{
  "num_hidden_layers": 9,
  "hidden_size": 192,
  "num_key_value_heads": 6,
  "norm_eps": 1e-05,
  "qk_norm": false,
  "warmup_steps": 354,
  "max_seq_len": 1024,
  "doc_mask": true,
  "max_steps": 9021
}
Each number is 500 + 50 x the weight over its row's rms, rounded and kept within 0 to 999. Layers, rows and columns count from 0. Numbers have three digits each. The size before them is the row's rms in percent of the matrix's.

# layer 4 MLP down, 192x768, rms 0.0939, rows 100-191, columns 384-447
101:493482481501530554563567497487448532545502551496478493441582502479528364552592418473572500464474477436535466499489537457426471418497502503463417518518470443443537509483466532459526579513420492
101:499573528531496498479570429478546493518515631491479497538511504532488448553471391546493562473514496526487474497534428619514490400498593499577465484529530494452545464454523528457559406481494522
092:497523469458522510478467588498422411526447492501418498571609542665494538596564553503535435556459414517489588502533476456634484478510516505490363477557468411537494486429455511497653496520490480
109:495422501572567532549556406503473552516491507486443496494540588537549537483382504495547426584524418490424486496474556473487429453495449496533425525456484520476537345485511427456496398525484450
100:508410458474522453497474539507536525487467473507487506528566531513517413525447484502483488494459450515489508498466562479461507502504438495548514484501528448503491509523514471566472597467518500
105:501475497559524657524553471482499472571499506500502499511538492518561498479501387522518475555497526475484638496566526540537576480501568492527467538451467474588460546503524503567524481527417508
102:501511475434478391515559448495495521486569463508544502403448458453388553460525650493465494517469495568432525500653495455481509537496457503470506553501442563519392508511512493516492597447537575
089:494536445460508451487496456520524494404530482488544496500548509451557486631460553487502478444480426563479404498501427576485541508493495488538496526553512483446572482512604512481459517463566444
100:497522480417539560501582469506501541532541450503476501493402504519464504575500472530444451480573499500438497499592432515472497459499470498446529554552490528607463533527510500508525558484513425
109:496505459441429522465464597499409539535515422491573492488499429647452444451501543490390512470477498513437583492507524531621556495495537501537341478517414476549531546450527501498579413492583526
095:506536549429526534509424540464454541416579555505528503504419592516472536484498527489516463530545489473519426501469481594440507503497434505465555568593455467532600478587449524487517474473455500
096:500566378600549487528506482503551492463434580498510500478461440564511497533479382501451587502455513548529505497459487489446430489500537501531479482525497531517499534497555426528510480435525437
101:499517560430375476560481488489528462473514507491542491450508558525533480487503525513516470595558457474572483494499529546541538532495419495516492443464516475453422508502541509491509550419490540
104:502473444501549478435495427498546548510529530498519496515379425533460483519549453441564568512509474406499535499601503444468503542496577498543495556515551506434446514537517516546518469569474365
104:492532461525442460492507438473617509525486532497438499550533473446475425558571479539548566410364525543538457498537437597542433538501458499483464513506545486514487526506489421504438448483542540
105:496471451509475549520452538514502494526481583499479501480405518506384500462439473525505488360393467555536574500571619385534550449502393502430490491440480511362552472457475514458528523513446570
100:494536558499467448561430578522531575436368595495537500495558480481407416477419502523482499374460516495512606501489488510430501518499487495526532476504462478483601528442499494530511428456494512
101:505495410475591533617494557513519541507496530501488502476467516617601520528440535503488408463535476500500514505510516495492540506500557502531479591543531573554499457558411524455473605418513544
100:497474500525557398515498472491441494570576545500490497451556451515558471489532537498469458480477478433456385505455536585488461489497570498454460463424431499512435495523502486453536349475511439
096:503475508529424465517483431498458495468523518493553501492516420376470479486478573481550459442503517504537377501559487460476544527497560501554592537623480504566564470460508375396412512484515464
101:511498497606582570564475416501530588407468435514547501555504529509567473451397492477492623505449526515555514503492456456571586533501582512541505570381530503629534503521531413478506477581536570
097:496421529516487505451567522537526548537464512498482500529552476517508526516489481522428495506520520508491493500459490444502563473506408492509514508442461426440536486629530499517548601505561493
097:504542524592461529577513518490493499468458522509474509480529467525510534425404537490467607496467568521475550508502472451478508566502552502467512490573561505510548565483470559545535491514580572
083:504446569499471419510531373503480479470475487503451503509502531422566600524521520485511538518520514512503412498404535535506571532497533502561519518458514512501513566472467398512405503486504457
105:500539507462493441549550531510518486499458478506567505548504499462454506609525588460477532540637512495534457501619406552498488523502445498440494522525520472527584496435563536448478597433529481
107:496442510453499426458426405510498406434502491497414501478423507575518541501555470473498508497392472468478427502501532502431526450502537496465435485544518514527508393496499446380522526514469590
107:492573510487590549455466450490551418458574533494535493482453526555424525504603390505516446461467475491481498498504480474475550598498529494438447465570458398482473465490442513508452532537480508
099:493530468476581310546587422509505550547389472498457495415456424436565470574558510466508480447436484420561390495417537497503492475494557495527516428489434470511451484474583470505447522439455548
089:496505531508505455470493669485531489444547472502430511515478400568429468489545544534475476419500539590571587495471526501574367484498479494577441557486482509552442500562515561505529487415561452
100:494453361475403462507454541475453478568449514494556501483515559551553555532537472512503511445542474485472481502540521513485536436499433495481484479478473534535469577478480524502458599460509435
095:502536479428529571472495548512485504479469565500501493492428542463445453424421433498495510494551539517499575497507437416479549506507551503467536507580509517536565537530453494518540525470546557
097:499508495464452531526423456473441476417572508502507499549470465454476522490433499488516560411466470482450456504449467483461548547501390498352522539533521463461469519523557408476405458485486450
074:502502531561472488470512567483494482462437507508504505474469474604502478320474530481530493541541455537499635503500454477556525438503474497495472552503415399461464464431483560581558512533473451
102:500559495534410587435563432491559409456535460500394503438490503496479490571413508507507530518537539469445459498497503506430499388500424506440488541471520389450468535504524469463497472516389473
104:497480441517537548507470469478418433532541526491486492552389559582580490537534492505434518486469532521475543492471472550527535520499398493553515454456466479527527530446443597465519519514480456
095:501454476458500546487519533513427490522587512498477505506511580432531476506481584494551511455460429480529594506437479356438591407499542498485557475434505472615512457477418522526496552463547400
100:510543516591500554541485434479534462500525512506446507581519460476418561549579568522478449566586556403466483500402426441474505466503590507477461421440454543500441584582532535549450577601443545
064:503580474628473427526485336527486442571498532503562497463541462373452490587459528529570493539448555507500386501512518466510435512498380493395512532524481403489504508592481380526463517524528476
087:504522575507465566443570630482485473473524528497526500545475507618400526403488480547492532418466557527452543504400503506544501471502487507578583447573458490541440507589508536465516547477471614
100:499509536403561577486490474501587499467496454494375498564516566482488528516514428484394517544438493482509581499465595441427536418494486499523484500548575501531566545474488523369513486518475561
098:504462568546465514430493421470419531491508465501492509488440613471607542420567546474525431449552484493498436503530493618439523573501575503525510484506465563497549489502425456504437469511445474
099:499533555570565506363538526533464560547562466504468499465500500585622513360581410547529583624562468569532507505507527473518413599499565498498477534485540586553482494550550448516545384501507502
102:503452533488500502422538532520400448618516481507494502475564558506562475486468493512396544446482461529425512501578511563489402506497389502560611508574394511500508582471538536461435462591589456
097:499574500507477455527475463522527467486523585502433501545552466430592541466546493466474577448391448480372369499516502495420478417498596499515615463521492500512555495392466440479413600570558556
106:492520474542587418555515606494601515500448422494565491496463592510566501505425524470624508466544532493467473497438508583473485509499518496477435470444487542523431436536430581545538482502504501
099:505482551552539467545512461533555527532424503503460498497494460487556528403572432509426489531537541585494419498455499425577364435501462498553525484537536491430501530543464372515383496503418406
101:495542541472460493618443560509460418536474579498506498498504487561399496528498468529468397442551525433431560496553515546514402582500522497457552505495556474524484459465500533547486546465530571
108:492479486506462469467489467489508621515627503493502490454393516422435505518514514508425497526457577518517409496623402471462651569493510489637422475506572562544510576519477511507470519530524465
100:494575517433529517585488457471492430504542388494468499482510464499496530509390563494474452546483538498522472500551513610518428489493520497557526579567416537565577582491515557513563500514569507
113:498504471484509600503477653475494516546489489494535491629463549671548476566509516482559503458450490575533674495523486463590513522495441495441427509497496485476506488513491580443647512490496477
103:498477537482425531441503540509462560523518317499575499558450638458505482580490472536526419435511520453437474501543550511518664492499506500504521470496515545507476470529499438514490516518443544
091:495489536412490559494539443476561526441557535500592500556417472471525509519415540494495460521573453507411501499504487437545372559500591494456652582555418460451495454539518484443539527504447482
100:500498497486479460446440591509523557567463490491570494489474457528453537429535413509469463480533548564572548497388513464495463475504465499500483496470464500484491448503494519477456415500479558
091:507464421418575522478553609498484457529513501508438508556530497381596570558477547509436516525487519459547521497558504530463396542498501501455534468472552402535399518463470511413562583494569560
098:493493561570480448561537417527446453570474464499452498464372445543656576532631399467502535474380471478481525496439530530475523480497522499570400437484486439431409522507405515450599450495514458
105:497442494511521519557421488476507498460511474488497504487565536470538472388498478508559497483447458553500479496397535471489415538505443498628480487548522387436466461490512454404443514493565489
106:504481482494466482577531347513519447430562533499501498417534447515490524503488557532561589514449489491492452497486480522493591438499543501508473537623474518477522390417488364501405517481551458
106:495467449517445498464502504497503479554493488497536498502557515522456466544506426484462442429368459487542529495542646502511556522497506495479531431498498493436548524425498514428520448546396433
107:495567469510472452491536552495412469506590475490624499470475439461437514472528493503497519519553515483536551496542469537477394560498399503623437529544467468524483485512545518406579541496491441
108:502505525484494547533528513521382428634484453503425503559583516549580557468463470487488543614498540519527597504502529401492579613504509508486534476368511480536502484463499517503536508482493487
105:504580529518411519515403445490547468607493466514653504508600393490477505471467487518536569526403531498535489506462520569569478608502564499484526435554520548448477606482568440472497504538498539
105:503466477579546542611489521479584615444481586505479509516485567473515520454494462493595484514583515591528504503507501504501571411498540515504566507539578516502519466478430525507512447501524554
095:499528544440489473495485540489570580380480439493420494493480562467611457612415542497543516489504491509532485494525441507445533565504483505494534509621563446459454436517433511544541486449453437
101:501499465410431512403518414475594483405421555497378501479443523454589573488525465477450460557532502464478464501473472539461587474503514501452484467556451513395499527430537464424544457482495576
100:501577508419444469584492513485423533414511557500580506500574406481439485439538561509515577532487461487573524500565551548451499518501514500469478477455497484527530566489522493573484505464552418
061:503444505453519467462535353521513574485433498501453508474485457431528515654520463524466506538523461486537394506528374427521530550503538498519534501519437548487468515478448396487435551520486484
100:502617506508554541617546501495446563376482549499465501514481544535478526514451531487537486459503539471522560501508493499559438507492481498481515477487516488540513600567524509503530613495493499
098:504537531480566631515532495486498413511416566506364499465515537533567555453482471447470564475562493514497540499407478491538505433504576505548489486483478496482491512436464459545445430472439551
107:501454509441511406511550626533565455529493465499508494471471521563461414610589508514494499433479475461511492499537473434563438445502538499486529551521455478548516569502537507474542407450523516
099:507545528576476509462445487504464514411430578498476501543471455441436449452548563472532405620493526481467475501470431501472543539503359499431524543467561590473525415528526521444434477538542518
106:503504522494574607557578465502472435464573489502528508464458528421527499493593610524474483462458554488533473500510522453470569511501483502528529454476551524557501516459535498543491429531451488
077:492422470518523558391533658485464440420467547500423503545588461590406516444473443576480512531508569524532573501507455463523529521497622498454552472486564505505466391512554599464535476494556558
097:496476530467464565465503501514494501521587426501528498533535519450580519402401498515542476564499505441500512497572572464446438547504420494470472443480469544537488521552557527550456496479468531
100:500522516486479525461565509504471478626443436499473501535531467446567477452501332501436478421482552509459527495451500449547583516503422501461382526533442504538496504484459562562549403504460422
100:497474526422514484480465477486533470518509448499574501456557533463396573483533508505506557447617557492562424497468499513483513486495619503488496475421505471555555417543481541574425536528539468
102:499455514466476463597442585526577555526471422502640501522418598533614489478506522479607449513604519469519592498455524556497650461497497496426528491495559584445470467488535552493644460519522463
102:508544542347518510461411561497478522485495497503486505504542483514448551515462485513569417553497452489548532503392462464544444482505471505480498534480500501588602466478527500431443536539492470
066:503504514523503408407454386506424454472541510498416497466463526369561550564536538475497460548532493516486334497554462505550488503502550509526399516505491462378517473476550455478425456510564503
099:509540509511524483599503563511441516443558597508558499489441469578526470435433521459561513510459490479465418496433540501468542362507525507565442442475457528561533552511481515499447450496544505
104:499504522529468468594493545488539449535540538498552498500435536541480509585551507543447488607488524534533457499563576505496516510496454497472567540531546408577506447503534492583489491501519630
098:489446493578503472518495487519501538520524584496613494528602443420468436432536490461446561563567513458517396493635499493509561504500551498542512502544466519462552500429523484501361479533492494
098:495434414582439473572491417520554570530540412499538497422450565503564535464466547497481644522513524465512531501493508512527530506504572499475514546619491513449530528465473492511572458515556461
094:507509409459455602516519612469480541494449436503475505484480526521494549474393556532499465487513507495523636503568560491469526469507472503510622570618531500445455549472489511550524447543499490
104:497523482454497579532413607518500437495471391500534504463569480614478461528434452514569612508489473397426423502501486528491438518495606494478428428459480400505504437535580552500487481544452429
105:496356514479572482498502412476540526465477462494496496515533561422569460499457485517511498462465475507513503493494514470547428453496611496525443404457459482488549508508407478508469562582536519
102:501517540559429488476430566506492524572487432501586507562469526469401527417574608482489574480552548481469551505514608451436393559510578501463452557549501462437559619557543478447533550471585442
098:492558404469439471578501486506529482444523501491390488492530529509460542435533474508527434524471489491476553491507529504483416487503476491551436495463505525562543448480467502454465502524562468
104:499459477520585541487484533498539491461481432501492502522453477549460627550452496459552463492483539451425567502535535476571439493500566498631521494492488458487553495537453499528488546536506503
096:499490420511454503547530435498550519565489489498475497455548530428551563543487571508494482416528467472441424494507532536528448487502482498601497414462498516501421553494550464600488441554490460
102:504598588559417454515432528482565465506512417504427503419522492543486498520506556506497486609365469520454469501480610460534477514497602500507516484414589481424433550467508517485503556428383475
108:501595515432485513421518542478473521441493450499495508554389419490511516461576533515525548589486456536501487499584538474538550498503475499510486477473459446473496527540509509498519527466541452
107:512465488467481506580518484484579559370686582511585503458543475516478493489473543455529452547380529475553465502483480451488438479505566504473527541426542544460527393485504491493450452473474558